config = dict(
    n_layer=9,
    d_model=448,
    n_head=7,
    n_kv_head=7,
    head_dim=64,
    d_mlp=1472,
    vocab_size=3772,
    activation='swiglu',
    norm='rmsnorm',
    norm_place='pre',
    norm_eps=1e-05,
    positions='rope',
    rope_base=10000.0,
    rope_fraction=0.5,
    qk_norm=True,
    attn_scale=0.17,
    bias='none',
    tie_embeddings=False,
    parallel_block=False,
    extras=['some layers without positions', 'local attention windows', 'gated attention', 'exclusive self-attention', 'value embeddings', 'hashed n-gram embeddings', 'a smear gate', 'an embedding shortcut', 'learned residual scales', 'skips across layers', 'capped logits'],
    init='uniform',
    init_std_qkv=0.0164,
    init_std_o=0.00385,
    init_std_up=0.0164,
    init_std_down=0.00385,
    optimizer='muon_variant',
    lr=0.00693,
    lr_mult_down=0.7,
    lr_head=0.00394,
    grad_clip=0.5,
    warmup_steps=27,
    schedule='wsd',
    decay_fraction=0.72,
    decay_shape='linear',
    final_lr_fraction=0.0,
    batch_tokens=[16384, 32768, 49152],
    seq_len=2048,
    doc_mask=True,
    train_tokens=358500000,
    steps=11937,
    dataset='wikipedia_en',
)
Each number is 128 + 24 x the weight over its row's rms, rounded and kept within 0 to 255. Layers, rows and columns count from 0. The size above them is the row's rms in percent of the matrix's.

# layer 2 attention query, 448x448, rms 0.058, rows 155-191, columns 256-319
size [100  96  94 101  92  90  91  96  93 103  92  96 103  97  93  97  95  92 100  95  93  88  97  95  95  95  89  97  95  94  94  93  95  93  87  91 105]
[[138 114  95 127 119 162 139 170  92 103 113 116 154 132 111 135 137 147 135 189 101 115 144 121 136 146 116 149 136 130 145 110 105  79 138 138 138 132  83 145 135 126 145 112 112 109 106 145 142 136 137  98  98 105 143 124 152 125 176 137 113 121 125  96]
 [128 135 110 152 126  79 125 156  82 111 151 139 116 142 113 134 139 147 136  77 169 160 116 108 100 135  96 118 172 140  93 134 105 127 121 114 175 115 118 134 130 144 107 141 120  93 122 152 114 148 144 115 159 111 164 153  67 129 114 144 151 144 103 121]
 [138 153  91 128 159 137 117 130 134 102 121  92 102 147  95 135 146 156 128 138 126 115 130 102 114 128 158 101 126 154 153 134 117 130  85 115 119 138 168  96  98 137 143 129 142 128 146 161 139 135  92 176 113 111 147 143 130 127 165 119 149 111 134  94]
 [ 96  97 133 123 124 135 157 120 164 166 108 118 101 159 141 125 139 158 136 136 114 120  89 158 158 129 129 124 127 136 149 138 160 102 133 114 137 147 136 105 144 115 149 125 173 165 116 148 110 125 132 116 137 141 133 106 140 125 155 100 103 122 123 127]
 [124 147 130 121 136 136 182 128 146 153 132 122 114 118  98 145 115 149  99 121 137 147 140 144 136 103 127 153 158 139 111 155 110 125 167 164 111 140 151 126  90 139 167 130 134 158 156  85 185 174 136 136 109 162 117 164  83 127 110  77 109 126 146 165]
 [128 131 133 108 144 126 154 134 130 170 102  97 134 104 140 112 110 121 125 123 121  97 135 140 136 124 142 103  70 162 130 142 168 167 131 118 150 142 137 151 114  73  94 106 134 131 118 103  62 115 138 123 144 114 110  99 135 135  73 130 148 152 128  86]
 [101 157  91 142 175 125 140  95  90 125 163 137 136 112 121 104 141 122 125 150 145 156  92 120 138 124 130 139 157 157 128 105 132 117 108 110 108 146  91 126 146 133 140 155 167 150 152 102 114 159 114 130 104 149  87 157 114 114 137 107 157 103 135 152]
 [119  86 105 122 151 150 114 145 104 110 152  89 125 118 147 120 138 166 140  91 123 106 115 135 114 121 102 109 119 189 154  77 139 121 136 132 154  81 162 108 169  98 137 106 156 108 140 116 130 110 129 152 124 124 112 135 118  96 125 125 113 168 135 164]
 [122 166 115 116 152 118 142 111 154 117 127 118 124 128 115 111 141 149 158 129 143 115 134 159 112 144 191 148 137 131 146 140 115 115 116 136 106 130  86 149 148 129 173 122 150 169 125 134 112 168 114 181 128 150 127 129 148 130 113 154 192 137  78 141]
 [108 109 117  47 169 143  83 120 126 126 102 127 132  98 140 120  62 110 124 125  99 147 138 160 143 115 111 170 107 130  83 119 114 119 114 145 120 136 105 150 130 154 134 142 117 165 127 150 140 157 140 143 118 107 139  89 101 113 152 106 159 118 118 115]
 [128 141 116 114 159 155 144 120 127 152 114 134 147 147 127 125 149 140 116  92 123  86 134 147 111 149 103 116 127 115 134  96 137 135 157 119 118 118 158 124 136 135 125 113 106 168 108 106 159 100 153 111  99 142 174 127 141 141 151  88  93  84 119  77]
 [161 140 136 105 104  90 125 143 141 141 102 120  87 135 141 120 114 149 110 124 137 118 131 124 157 131 152 101  79 141 132  97  96 124 148 103 166  94 153 115 110  86 129 158 131 117 182 157 104 126  96 141 164 115 132 142 126 131 180  99  92 116 145 133]
 [121 123 136 131 147 115 146 120 114 102 143 100 136 154  99 117 152 127 165 125 139 126 121 124 136  97 126 139 137 139 135 106 136 103 111 167 127 111 145 139 102  97 145 158 109 139 100 139 111 120 123 116 156 133 118 120  98  95 140 160 154 152 166  84]
 [150 130 140 150 154 156 115 127 127 172 132  89 154 127 118 137 134 118 139 122 141 141 114 110 152 127 117 129 129 111 124 144 101 102 116 161 122 114  77  90 138 122 168 137 151 128 134 130  74 105 119 117 173  85 117 124  98 192 112  80 102 161 148 156]
 [132 151 156 132 133 122 105 150 156 116 105 129  78 138 100 111 168 137 128 155 102 105 125 172 171 114 113 137 105 169 156 108 106 131 170 116  71 117 127 200  90 130 158 156 102 141 148 123 122 120 154 129 166 163 145 114 154 121 122 106 129 128  85 123]
 [ 92 148 129 117 145  95 100 129 121 107 125 151 141 108 142 161 112 134 124 150 123 143 107 154 144  91 161 141 162  95 120 122 153 143  95  87  87 166 152 143 155  96 141 149 147 110 152 113  90 129 110 142 120 128 128 135 119 100 169 113  98 117 111 152]
 [107 110  98 148 111 113 126 132 146 115 142 125 156 144 163 163  89 141 144 178 101 122 165 111 135 128 111 155  93 143 126 101 107 152 140 122 125 175 125 103 145 129 131  96 156 164 132 106 119 153  95 162 116 136 146 111 106 106  94 149 136 106 147  95]
 [139 109 151 128 138 114  89  99 123 135 134 123 140 103  90 133 129 134 109 114 124 143 122 127  86 124 130 137 129 164 145 131 137  99 141 119 120 142 142 139 119 137 102 123  76 114 113 155 112 197 119 125 115 138  97 115 101 120 125 132 141 121  97 140]
 [115 138 140 147 153 145 135 125  92 112 145 117 154 130 160 123 143 151 142 139 105 144 140 129 165 144 150 117 114  79 136 118 106 105 136 100 134 125 113 109 113 148 121 146 124 159  92 193  99 112 143 137 106  94  99 136 122 163 110 130 113 136 156 101]
 [123 127  99 124 145 168 134 135 170 148 103 154 129 134 153 161 112 117 115 145 128 122 151 116 165 135 108 121 128 125 157 157 139 142 119 128 161 153 116 152 150 129 121 126 105 129 136 153 133  71  76 140 148  96 126 179 137 135 104 109 141 116 151 138]
 [122 126 112 143 199 153 118 119 146  85  94 116 170  96 158 129 149 182 172 155 131 126 154 130 104 117 136 129 116  92 133 141  90 111 117 140 143 141 134 105 154  98 158 162  89 125 133  86  70  92 126 115 129 130  83 142 154 143 103 153 169 126 105 108]
 [124 121 125 153 112 150 134 156 147 113 148 137 110 147 119 132 151 132 108  84 120 112 106 161 155 123 128 149  77 130 143 146 128 134 118  98  93 130 127 154 120 130 127 111  75 126 116 131 125 115 125 103 129  89 117 161 145 117 180 107 115 135 100 166]
 [111 122 151 150 129 184 153 169 154 161 102 146 135 127 103 136 130 107 144  97 117 104 130  76 151 113 129 141 137 134 115 146 151 104 112 119 142 159 160 126 131  97 131 162 165 166 108 132 133 110 124 117 126 117 158 161 113 135 144 128 121 157 157 176]
 [115 109 111  95 156 138 146 136 112 135 107 110 100 147  84 145  81 104 126 121 136 129 136 166 150 118  98 121 150 129 132 137 132  90 168 168  93 114 128 172 192 134 115 100 132 151 134 107 105 155 139 154 113 165 183  88 136 117 133 120 117 108 119  94]
 [114 139 139 174 140 119 142 150 158 124 124 117 136  76 117 116 156 100 149 109  96 114 122 107 101 153 103 134 115 136 129 147 186 154 124 143 129 114 138 138 131 119 120 127  84 176 123 115 109 116 111 139 113  93 182 158 151  93 119 115 125 110 106  97]
 [136  89 138 134 122 139 125 148 187 111 147 126 124  85 158 114 130 139 114 114 101 127  92 134 117 103 123 133 145 142 131 111 153 118 157 121 152 115 112 131  99 122 114 146 141 138 153 127 100 108 139  91 150 120 145 173 111 123 153 125 163 124 116  98]
 [169 174 101 140 100 133 117 114 104 142 188 157  82  96 152  96 164 119 130 127 144 195 132  98 113 122 119 132 160 102 149 154 121 115 119 138 116 169  98 117 141 133 123 103 125 172 146 141 134 115 111  93 113 136 136 132 127 121 124 160 114 107 112 152]
 [148  70 150 136 138 130 145 117 116 104 113  87 118 149 163 165 131 145 111 123 121 133 121 175 104 126 170  89 156 142 107 131 123  96  87 147 166 114 136 152 156 143 154 137 152 134 117 136 141 125 134  98 137 106 120 158  95 142 104 117 115 116 114 125]
 [140 119 145 128 122 149 161 131  91 160  99 124 118 135 126 125 138  91 116 142 119 166 122 142 113 122 149 100 102  87 102 136 144 172 141 113 170 127 164 141 133 118 120 107  92 110 146 129 111 161 148 174 148 120 121 139 127 136 123 137  63 119 157 125]
 [159 154 153 143 122 152  69 101 145 115 152 125 133 150 126 118 162 126 110 119 132 149  98 114 148 127 154 117 158 139  97 155  98 126 107 101 168 138 113 127 122 155 131 134 145 123 134 120 152 153 142 141 104 164 114 167 109 147  93 140 135 110 106 143]
 [129  86  82 122 131 122  92 126  60 114 122 145 161 144 143 109 105  98  70 140 106 170 122 115 147 130 125 172  86 150 126  96  77 148  93 123  87 108 127 117  74 147 133 100 162 180 138  75 157 106  96 166 117 133  75  92 170 115 162 174 112 137 119 109]
 [151 102 175 139 134 135 150  68 162 119 110 137  76 147 145 138 113 178  84  78 127 129 133 122 179 165 157 132 140 131 127 114 117 111 143 137  95 119 118 175 118 132  92 115 124 140 137 125 166 126 171 133 149  92 152 145 148 141 129 108 125 108 111 110]
 [125 115 131 129  95 169 110 107 133 107 125  95 127 127 135 129 135 136 199 112 133  90 135  99 133 140 132 107 116 108 134 176 137 140 103 100 124 110 136 125 171 121 118 173 119 117 146 133 117 128 143 134 121  94 106 125 149 138 157 106 100 133 143  88]
 [131 146 135 135 134  96 125 101 133 109 110  93 151 140 153  86 101  87 156 142  90 106  61 116 169 102 131  99 106 102 180 144  98 117 130 145  83 129 124 120 121 133 140 134 139 168 137 137 148 120  74 121 102 148 130 101 166 145 105 104 128 100  87 131]
 [100 116 145 134 155 136 121 130 134 101 138 137 116 158  84 120 122 166 118 130 159 163 101  68 158 154  93 150 104 115 164 144 152 123 135  76 152  86 120 110 127 138 123 116 115 125 170 122 121  71 120 126 113 112 130 116 137 105  78  97 153 147 105 126]
 [142 113 117 131  91  89 131 187 149 127 131 132 152 137 125 105 122  97 146 143  80 141 117  97  90 154  73 143 112 134 152  97 116 160 123 114 147 175 117 130 176 106 128 138 134 131 136 178 138  96 105 107 141 124  90  81 179 115 148  91 169 104 189 134]
 [ 92 159  98 134 115 155 110 128  94 172  80 116 120 136 181 127 103 156 158 137 136 145 141 152  95 151 110 117 122 130 146 113 123  96 110 161 166 143 127  74 128 116  92 130 105 136 134 163 145 189 107 118 191  98 114 132  91 134 144 155  77 143  98 132]]
# layer 2 attention key, 448x448, rms 0.0583, rows 155-191, columns 256-319
size [101 107  99  96  89  91  91  97  93 101  88  95  93  93  93  95  88  86  93  95  95  90  96 104  95  94  97  93  92  90  91 101  90  93  93  89  96]
[[110 186 158 137 138 127 167 144 161 167 138 143 138  98 152 132 149 122 112 140 150 136 118 128 132 124 150  94  97 146 188 137  79 161 139 119 110 163 127 115 151 133 125 148 158  81 135 113 105 152 111 126 156 134 127 151 154 144 117  92 166 120 140 145]
 [137 157  65 186 150 135 126 114 126 153 146 125 100 112 172 162 112 133 126 151 111  96 117 153 135 139  86 143 173 102  86 140 141 123 101 128 105 150 147  97 137 117 115 104 165  86 135 129 159 102  86 127 123 117 158 115 129 158 145 130 108 104 154  91]
 [139 119 112 117 104 139 116 139 121 162 146 148 140 143 147 134 142 135 141 145 135 146 133 160 153 164  96 141 130  93 164 143 116 153 124 175 156 124 154 140 181 103 137  78 142 133 124 136 118 119 110 146 113 134 148 117 159 105 114 134 105 195 173 131]
 [ 69 146 157 122 131 128 142  66 141  79  96  95 125 139 112 108 130 144 140 154 118 148 162 146 121 138 158 123 114 136 132 110 175 131 213 119 133 152 125 154 143 153 130 134 106  87 104 142 125 135 140 120 131 112 112  98 170 135 121  98 111 104  90 117]
 [102 124  85 118 146 123  83 133 131 133 124  96  89 125 120 130 110 122 122  97 123 103  96 161 154 112 120 127  99 159 121 139 161  85 131 159 126 147 131  83 122 163  98 128 101 153 142 142 118 142 144 116  93 151 134 105 113 158 138 115 108  98 114 137]
 [ 79  94 105  95 157 126 146 133 106 155 152 114 175 146 174 113 131 114 187 114 119 124 125 108 135 124 100 140 152 113 104  83 131 133  96 146 153  90 103 140 147 136 135 150 145 147 142  99 120 127 126 122  72  96 137 131  78 170 152 126 100 137 108  97]
 [128 133 107 135 130 145 122 125 120 125 120 140 138  96 148 142  93 124 150 146 108 140 135 149 118 126 144 161 145 121  97 142 137 103  74 105 116 134 188 181 170 136 117 143 137 142 126 169 138 142 121 119 102  83 114 124 135 141 125 166 105 103 108  90]
 [142 129 110 129  98  72 104 129 117 161 134 117 147 164 141 118 155 167 149  99 157 149  89 139 122 103 106 112 143 137 107 151 125 127 136 147 127 114  91 109 122 101  96 121 117 144 143 116 142 109 137 165  89 118 141 121  92 145  77 140 144 153  98 165]
 [169 109 112 123 113 159 145  82 138  82  96 149  65  89  83 159 146  79 128 160  93 151 163 119 128 158 152 104 130 101 150  81 158 156 170 132 145 147  97  96 120  68 118 130 129 139 151  94 163 184 139 104 117 168 157 136 142 147 112 124 107 107 136 151]
 [101 118 144 124 126 145 109 158 130 157 137 117 105  95 105 178 137 135 161 147 136 146 118 123 156 165 134 175 127 131 160 135 132 188 147 128 126 110 144 135  97 157 129 111 143 105  88 100 169 156  99 136 159 109 142 128 102 136 102 106 123 109 100 112]
 [102 140 142 136 156  89 106 127 158 144  90 128 100 140 130 126 149 136  99 138 132 133 133 152 116 141 126 128 133 153 130 121 120 111  67 124 171 130 105 143 152 193 160 173 169 132 113 128 141 151 133 157 107 106 111  96 122 136 142 130 165 129 153 126]
 [144 103  92 109 170 141 172 141 157  63 139 151 122 109  89 116 127 144 154 135 102 176 150 113 140 127  97 141 111 105 104 124 122  83 195 154 165 149  95 156  62 143 112 146 157 103 100  99 134 158 129 108 103 112 163 137 120 143 114 117 163 104  86 153]
 [115 132  77 149 146 130 161 100  86 147 140  85 136 150 140 126  92 109  97 151 116 129 143 144  61 118 116 104 111 132 156 134 130 110 176 156 149 151 100 121 106 142 106 141 130 144 116 133 123  89 100 119 111 187 176 172 182  88 149 138 131 100 137 125]
 [142 193 130 143 135 129 118 132  93  86 132 102 155 142 177  77 144 144 116 155 133  80 134 140 124 117 107 108  98 142 183 166 120 107 106 158 103  75 150 122  85 184 135 146 110 164 111 152 129 127 114 107 102 142 129 114 122 112 116 134 150 193 141 106]
 [131 130 135 130  90 138 148 148 157 143 132 111 108 135 177 142 151 115 122 129 134 154 220 118 122 149 173 106 148 117 129 119 175 107 164 136 143 112 140 136 128 108  90  96  95 122 152 137 154 136 128 155 114 129 141 108 112  91  90 125  76 129 122 128]
 [120 125 129 113 149 155 140 103 136  97 115 108 125 114  92 124 123 113 109 145 151 147 134 123 115 160 129 132 141 126 138 118 174 163 128 158 164 127 150 142 128 132 134 146 115  84  89 107 139 137 135 178 127 122 119 119 121  96 124 148 138 155 154  85]
 [161  93  98 151 174 120 130 111 153 100 134 116 115 127 121 123  98 114 111 187 132 137 116 133 107 110 172 149  96 108 142 134 123 167 150 119 135 118 104 109 112  83 146 137 125 150 133 126 164 153 142  97 163 149 154 107 131 170 157 124 134 165 148 153]
 [121  94 162 177  91 147 128 138 147 130  81 124 120 118 105 123 147 139 145 101 128 125 159 156 116 183 124 133 109 129 133 132 141 167 156 131 126 147 145 104 111 138 150 123 131 113 106 122 147 101 122 112 162 167 107 134  95 129 157 132 147 136 106 111]
 [113 151 142 116  99 159 111  89 123 102 125 113 126 192 135  86 156 129 131 121 114  95 129 157 154 126 141 110  87 107  99 140 137 103 111 125 133  73 154  90 140 140 115  91 122 106 118 117 160 129 163  81 177 153 100 100 111 136 117  83 158 150 141 103]
 [ 85 132 111 149 113 118 117 131 123 135 105 105 116 116 128 144 139 133 105 144 152 126 110 142 145 129 143 108  70 111 126 119 106 153 144 155 149 121 121 130 103 103 114 128 146 187 124 133 135 128 124 115  96 207 159 151 119  98 135 142 139 105 150  99]
 [107 118 132 139  91 126 161 124 120  87  73 123 147 161 118 117 164 130 103 102 141 154 128 137 142 129  89 103 147 140 135 102 135 158 143 120 136 117  90 115 120 140 140 121 103  97 168 149 116 141  98 158 177 156 132 145 149 136 129 122  87 133 150 153]
 [167 133 127 124 129 106 139 127 134 162 113  90 126 106 140 130 137 153 124  99 108 114 165 163 162 104 133 150  95 145 114 135  97 120 111  94 150 155 110 104 130 126 120  97  99 167  88 160 155 131 151 121  94 155 154 168 117 170 128 102 141 126 132 127]
 [142 143 156 136 143 148 116 145 106 149 131 142 144 118 158 122 145 161 122 122 112 106  92  95 120 133 167 172 131 138 138 106 158 116 152 124 120  97 162 142 139 123 133 110 131 143 158 140 121 129  92 166 124 170 172 152 126 106 119  84  92 155 182 147]
 [169 126 174 171 117 122 161 143 142 110 113 130 140 139 156 157 139 154 112 153 141 129 143 154 146 136 108 105 107 137 139 117 148 136 147  81 160 127 154 135 158 105 118 143 143 148 106 135 110 109 166 149 183  90 125 150 128  38 123 117 145 140 156 133]
 [140 104 143 103 142 150 130 143 110 147 114 152 134 160 117 175 132 143 123  86 163 113 128 133 136 126 169 148 125 152 110 115 105 121 121 148 152 127 127 148  63 126 109 123 151 110 108 168 123 131 113 113 101 134 109 132 132 123 142 123 118 141  95 128]
 [101 146 124 151 119 158 150 117 103  98 118 155 136 146 118 151 122 117 110 147 131 154 140 152 133 164 108 124 142 128 114 123 130 135 104 103 113 136 111  96 131 123 126 144 144 144 147 107 117 112 104 151 107 144 115 110  99  96 158 162 143  97 134 146]
 [105 141 143 105  78 170 139 135 144 116 116 156 133 123 155 126  82 112  84 108 111 108 123  94 100  95 145  76 127 141 135 109 124 112  80 134 107 143 136 180  75  66 122 132  84 115 101 139  92 115 154 104 119 178 152 142 106  47 119 109 152 121  94 161]
 [154 119 123 120  92 116 108 150 129 142 166 156 160 110 117  86 109 119 177 133 141 101 136 147 102 142 128 130 123 157 154 111  96 124 165 130 153 127 200 108  77 142 139 149 137 127 113 126 109 116 171 107 146 138 118  99 162 154 127 116 112 100 125 114]
 [141 167 109  92 173 140  91 139 133 158 163 153  99 177 132 112 126 170 147  78 134 140 119 149 178 116  96 144 132  90  99 131 155  99 110  92 107 101 160 148 133 127 115 113 127 122  70 153 158 127 150 130 125 122 190 130 138 107 132 105 163 150 148 123]
 [151 123 134 133 107 118 102 116 121 153 116 168 110 137 112 122  98 120 112 120 117  99 137 147 108 143 124 128 145 131 137 167 178 114  95 145 112 123 138 126 110 106 113 148 104 122 141 131  73 122 148 110 115 158 129 129 184 102 128 139  76 135 106  64]
 [ 98 163 137 140 136 130 121 137 126 164 104 165 122 169 118 128 128  86 126 110  97 145 144 104 122  83 126 141  91 130 115 144 100 153 126 133 114 111 102 168 163 115 120 163  64 151 135 130 108  92  78  84 139 125 109 165 108 117  90 131 122 119  95 112]
 [140 128 151 108 127  80 121 172 117 134 138 169 140 111 177  87 154  91  92  88 145 141 145 148 167 155 118 116 111 123 124 143 159 137 149  99 166 101 109 106 136 126 114 128 107 179 122 104 119 127 128 145 164 105 138 145  84 113 115 148 117 140 154 145]
 [126 154 122 118 150 146 124  96 128 144 103  93 125  74 185 144 123 143 125 110  99 137 140 122 124 140 168 157 157 122 127  89 115 137 128 126 140 157 120 103 109 124 142 105 116 156 133 151 128 128 103 129 142 140 120 125 106 126 153 160 188 154  93 131]
 [128 125 129  98 111 128 193 115 114 131  81 103  71 168 148 108 100 111 146 157 137  99 183 138 102 140 140 144 101 165 140 170 127 145 152 124 102 127 107  99 119 140 117 127 131 139 132 117 117 128 104 145 151 162 143 106  98 130 138 131 101 108 134 117]
 [134  93 143 126  92 161  92  77 117 125 143 116  87 148 109  94 133 139 132 154 127 106 157 131 152 127 103 167  90 152 129 106 132 129  98 119 106 124 103  89 124 168 140 160 146 134 135 125 126 102 135 116 158 108 138 110 203 153 155  93 156 100 136 146]
 [117  91 165 106 120 130 136 138 145 145  98  98 131  76 124 125  93 132 117  82 141 151 125 136 125 144 152 154 118 108 103 144 104 116 116 110 127  94 121 177 102 107 134 136 119 113 137 147 101 145 128  98 101 135  96 125 153 121 148 113 117 111 131 102]
 [154 130 146 120 126 124  94 101 174 157 120 105 149 116 118 139 155 145 139 103 126 132 121 114 115 141 166 139  89 142 149  88 160 115  75 115 100 181 141 125 116 155 127 186 126 116 152 103 119 115 136  78 109  96 124 141 106 100 129  65 175 177 112 139]]
# layer 2 attention value, 448x448, rms 0.0633, rows 128-143, columns 256-319
size [107 102 112  88 105 101 100 101 107 102 101 102 103 107 108 102]
[[144 134 119 118 141 146 144 139 160 126 159 105  97 157  89 130 165 181 119 136 124  83 109 138 175 144 109 157 118 132 133 151 142 154 114 135 126 116 143 138 149 145 175 125 145 129 111 120  97 113 114 148 134 128 131 160 162 135 122 133 157 189 153  97]
 [151 153 113 100 118 147 121 125 113 173 114 144 121  99 180 162 157 155 140 138 157 143 141 117 154 165 137 139 121 121 152 170 124 121 108 148 114 103 117 110 123 148 148 130 107 137 109 126 129 107 140 100 147 108 167 101 190 116 164 138 137 141 111 125]
 [156 112 149  94 132 165 131 122 140 104 131 127 130 159 146 139 118 154 122  95 135  81 154  91 141 138 114 103 130  97 117 116 125  61 137 102 119 153 142 118 117 120 121 104 113 123 115 128 118  88 102 113 172  91 169 123 103 109 153 114 157 148 132 142]
 [128 151 159 181 102 118 169 141 153 108 124 129 123 135 146 117 124 154 101 169 115 142  79 149 142  81 125  77 102 160 106 120 103 137 178 133 125 124 176 142 132 164 103 129 181 130 157 115 134 116 137 143 140 129 125 130  75 127 125 160 157 117 127 107]
 [127 120 133 165 135 119 161 121 154 131 115 108 126 143 125 173 141 133 175 130 145 137 132 106 142  78 118 101 108 106 146 123 143 113 102 177 127 136 135 106 154 176 154 123 134  99 115 136 123 134 153 139 122 149 103 143 107 159 103 183 138 131 105 127]
 [144 120 131 139 126 137 131 126  95 167 119 168 136  83 192 131 118 110 126 155 151 139 128 153 150 136 125 134 103  98 109 192 123 136 135 131 116 134 134 123 120 124 112 128 131 171 140 151 134  81 141 118 158 146 116 115 143  79 161 113 119 128  91 126]
 [129 141 100 148 178 109 145 165 120 155 148 128 142 147 127 128 177 114 107 144 137 132 127  77 126 121 104 134  48 142 123 131 167 156 127 171 125  97 115 107 137 108 104  94 109 125 146 124 128 166 112 117 143 131 162 116 137 127  83  99 119 158 138 113]
 [135 122 153 124 154  90 100 108 116 200 163 114 156 158 145 135 177 140 145 134  97 135 127 161 104 143 123 149 140 112 109 165  80 100 104 102 125 132 159 148 113 154 122 108 110  99 115 112 106 128  88 141 117 126  97 148 131 108 110 128 118 119 155 118]
 [102  88 156 142  99  95 106 148 129 186  78 135 115 139 160 119 145 116 135 108 107 152 118 170 103 137 103 150 156 115  86  79 115 174 125 151 130 120  84 127 126 117 114 153 143 107 111 167 143 167  94 129 118 131  83 110 127  87 125 133 114 110 159 134]
 [139 131 139 178  51 126 153 119 129 130 100 137 143 131 101 111 126 130 125  71 124 113  94 169 106 124 128 131 119 175 142 100 122 125 139  84 151 144 141 118 128 117 154 120 132 132 150  97  89 120 117 123 142 152 136 128 150 139 132 164 131  96 113 105]
 [127 106 119 116 116 162 116 129 125 103 113 140 152 139 160  94 144 119 157  91 165 121  93 144 107 134 132 134 106 108  88 151 148 126  97 137  58 145 150 186 110 157 102 148 126  86 120 132 134 112 103 108 181 113 128 111 109 122 187 104 184 133 104 180]
 [ 89 111 133 108 112 122 104 130  82 155  89 133 152  88 134 101 105 157 126  92 132 167  91 125 112 119 143 134 132 111 158 108 138 131 130 179 115 158 137 105 105 112 167 148 185 109 150 130 166 163 133 133  96 120 120  98 136 119 140 140 150 139  91 146]
 [145 130 114 134 122 119 123 138  77 152 163 134 136 104 100  94 110 124 161  83 133 154 116  92 154  98 129 114  98  93  93  96 132 133 103 121 120 113 143 112  79 146 117 126  98 127 154 144 107 126 129 157 107 107 135 118 139 116  96 124 133 128 157 115]
 [124  70 145 147 146 134 129 138 144 101 106 156 116 128 106 102 114 102 176 136 126 140 138 149 136 100 135 143 139 178 138 138 186 142 147 145 120 108 125 148 144 105 160 159 147  87  90 113 108 101 139  89 117 130 107 137  99 149 119 142 111 121 143  71]
 [155 162 119 158 152 164  89 128 112 182 142 152 115 161 119  84 130 141 148 120 128 130 108  95 140 149  91 111 130 126 131 158 136 136 133 100 149  97 159 151 112 174 129  97 115 138 119  99  89 172 139 131  93 173  96 116 163 125 112 134 124  61 112 109]
 [139 135 140 136 120 139 113 134 137 108 174 139 121 138  61 122 112 129 132 121 116 128 125 127 107 173 120 150 132 119 143 125 110 117 120 161 160 124 178 110 112 174 103 107 106 136 127 124 140 150 149 101 131 134 104 181 111 150 110 167 152 143 105 149]]
# layer 2 attention output (transposed), 448x448, rms 0.0625, rows 128-142, columns 256-319
size [106 108 109 101  96 102 103 105 102 101 101  98 107 111 110]
[[123 110 139 158 117 111 164 116 108 166 107 106 180 127 135 165 142 124 134  85 140 117 120 100 118 102 152 122 126 113 120 134 128 162 136 131 131  97 118 134  97 122 171 143 140 100 158 161 141 119 180 125 113 154 126 111 141 182  83 127 136 191 128 169]
 [120 160 138 100 120 130 103 170 146 148 160 122 116 106 114 118 128  97  95  92 161 104 111 161  97 109 121 138 130 102 174  91 147 136 135 188  98 131  86 145 104  87 128 111 120 119  87 107  92 116 155 116  88 147 155 169 121 127 112 148 153 123 118 119]
 [ 99 121  85 154 152 139 103 170  84 160 142 139 143 124 142  98 128 116 148 156  93 148 136  97 145 118 106 132 113 108 107  98 104 165  88 133 116 134  96 111 112 186 143  91 102 142 151 152 100 135 138 136 119 176 106  83 106 111 125 121 172  99 146 125]
 [140 146 136 118 110 132 139 157 128 137 147  58 108 111 123 126 122 141  97 112 159 102 155 110 161 107 125 129 136 163 144  76 141 109 101 130 145 115 169 121 138 118 166 152  95 126 155  88 154 112 135 147 131 132 167 196 121 141  99 129 137 167 148 155]
 [ 89  90 151  90 154 164 138 160 121 122 144 108 156 119 178 122 143 161 123  74  99 131  90 134 129 115 120 113 129 120 170 129 120 138 140 113 130 105 126 151 111 133 117 186 158 131 172 130 118 164  87 127 154 120 152 108 148 105  86 112  75 138  96 135]
 [111 130 102 120  95 140 123 123  86 122  92 104 152 108 110 105 126 136 132 121 123 130 144  86 159 136 132 143 152 130 147 132 118 130 139 140 195 150 156 147 159 168 131 106 114 121 115 115 123 104  70 134 111 104 101  99 148  85  77 113 125  94 118  98]
 [189 135 146 139 132 155 100 109 132 130 108 140  68 150 131 139 128 127  84 105 162 110 161 109 158 107 161 125 136 111 142 147 140 123 133  96 144 108 113 134 142  93 102 132 139  89 125 130 154 109 159 100 109  90 110  84 142 114 177  99 175 145  78 104]
 [128 109 127 115 130 137 158 129  90 121 145 128  98 148 157 101 156 117 132 123 107 125 126  84 127 136 127  93 150 116 150 108 145 114 120 150 155  76  81 129 111 134  89 125  82 148 120 154 104 163 165 131 148  92 165 123 130 124 117 127 129 104 129 147]
 [135 150 150  93  72 140 140 154 109 112 103 148  64 146 116 156 163 129 115 104 119 118 160 150 121 155 145 152 120 128 139 127 106 124 143  88 135 138  99 151 159 136 153  86  87 136 130 129 176 110 142 110 145 119 148 125 170 149 160 128 133 101 113 143]
 [120 148 136 116 146 155 148 105 140 144 101 123 107 139 105 144  92 137  96 173 132 171 125 152 143 155 147 143 117 126 106 104 162 143 126 119 131 108 113 122 143 111  97 113  97 120 146 149  78 120 122 103  87 121 170 124 141 117 144 112 130 152 139 161]
 [119 126 137  93 158 154 164 114 104 151  95 150 133 140 103  95 146 164 138 148  85 148 120 162 157 142  90 120 131 139 146 103 157 145 123 172 145 175 136 165 162 131  94 119 129 136  99 123 139 126 112 160 142  91 121 128 109 110 122 112 147 117 154 102]
 [152 123 120  99 135 130 145 181 156 109 162 116  71  91 137 157 148 154 109  96 153  95  94 135 127 152 133  82  91 101 114 153 100 162 109  90 139 140 165 110 133 113  98  95 112 141 130 127 146 110 157 129 158 165 121  93 132 135 136 160 101  94 129 129]
 [144 130 128 149 107  62  88 169  98 173 155 139 124  95 141 111 115 126 117 140  85 174 110 123 108 118 147 130 117  93 122 123 176 164 148 126 154 119 160 114 125 126 124 116 111 126 125 149 127 142 137 111 145 169  94  99 124 141 154 161  79 108 142 102]
 [118  68 125 145 125 156 137 115 147 134 177 123 122 130 132 127 111 131 119 119 166  99 171 107 139 156 168 107 124 155 128 125 162 125 141 142 132  99 104 111 121 112 118 146 147 102  79  93 140  89  95  96 124 150 134 133 113  97 107 121 134 123 107 122]
 [142 148 133 134 124 118 174 139  74 136 105 120  87 134  87 100 114  89 132 154  97 135  83 122 161 106 128 132 112 153 118  93 149 144 122  42 113 146 136 124 154 128 104 127 152  97 111  70 126 121  57 170 143 122 108 142 125 126 192 132 136 132 120 142]]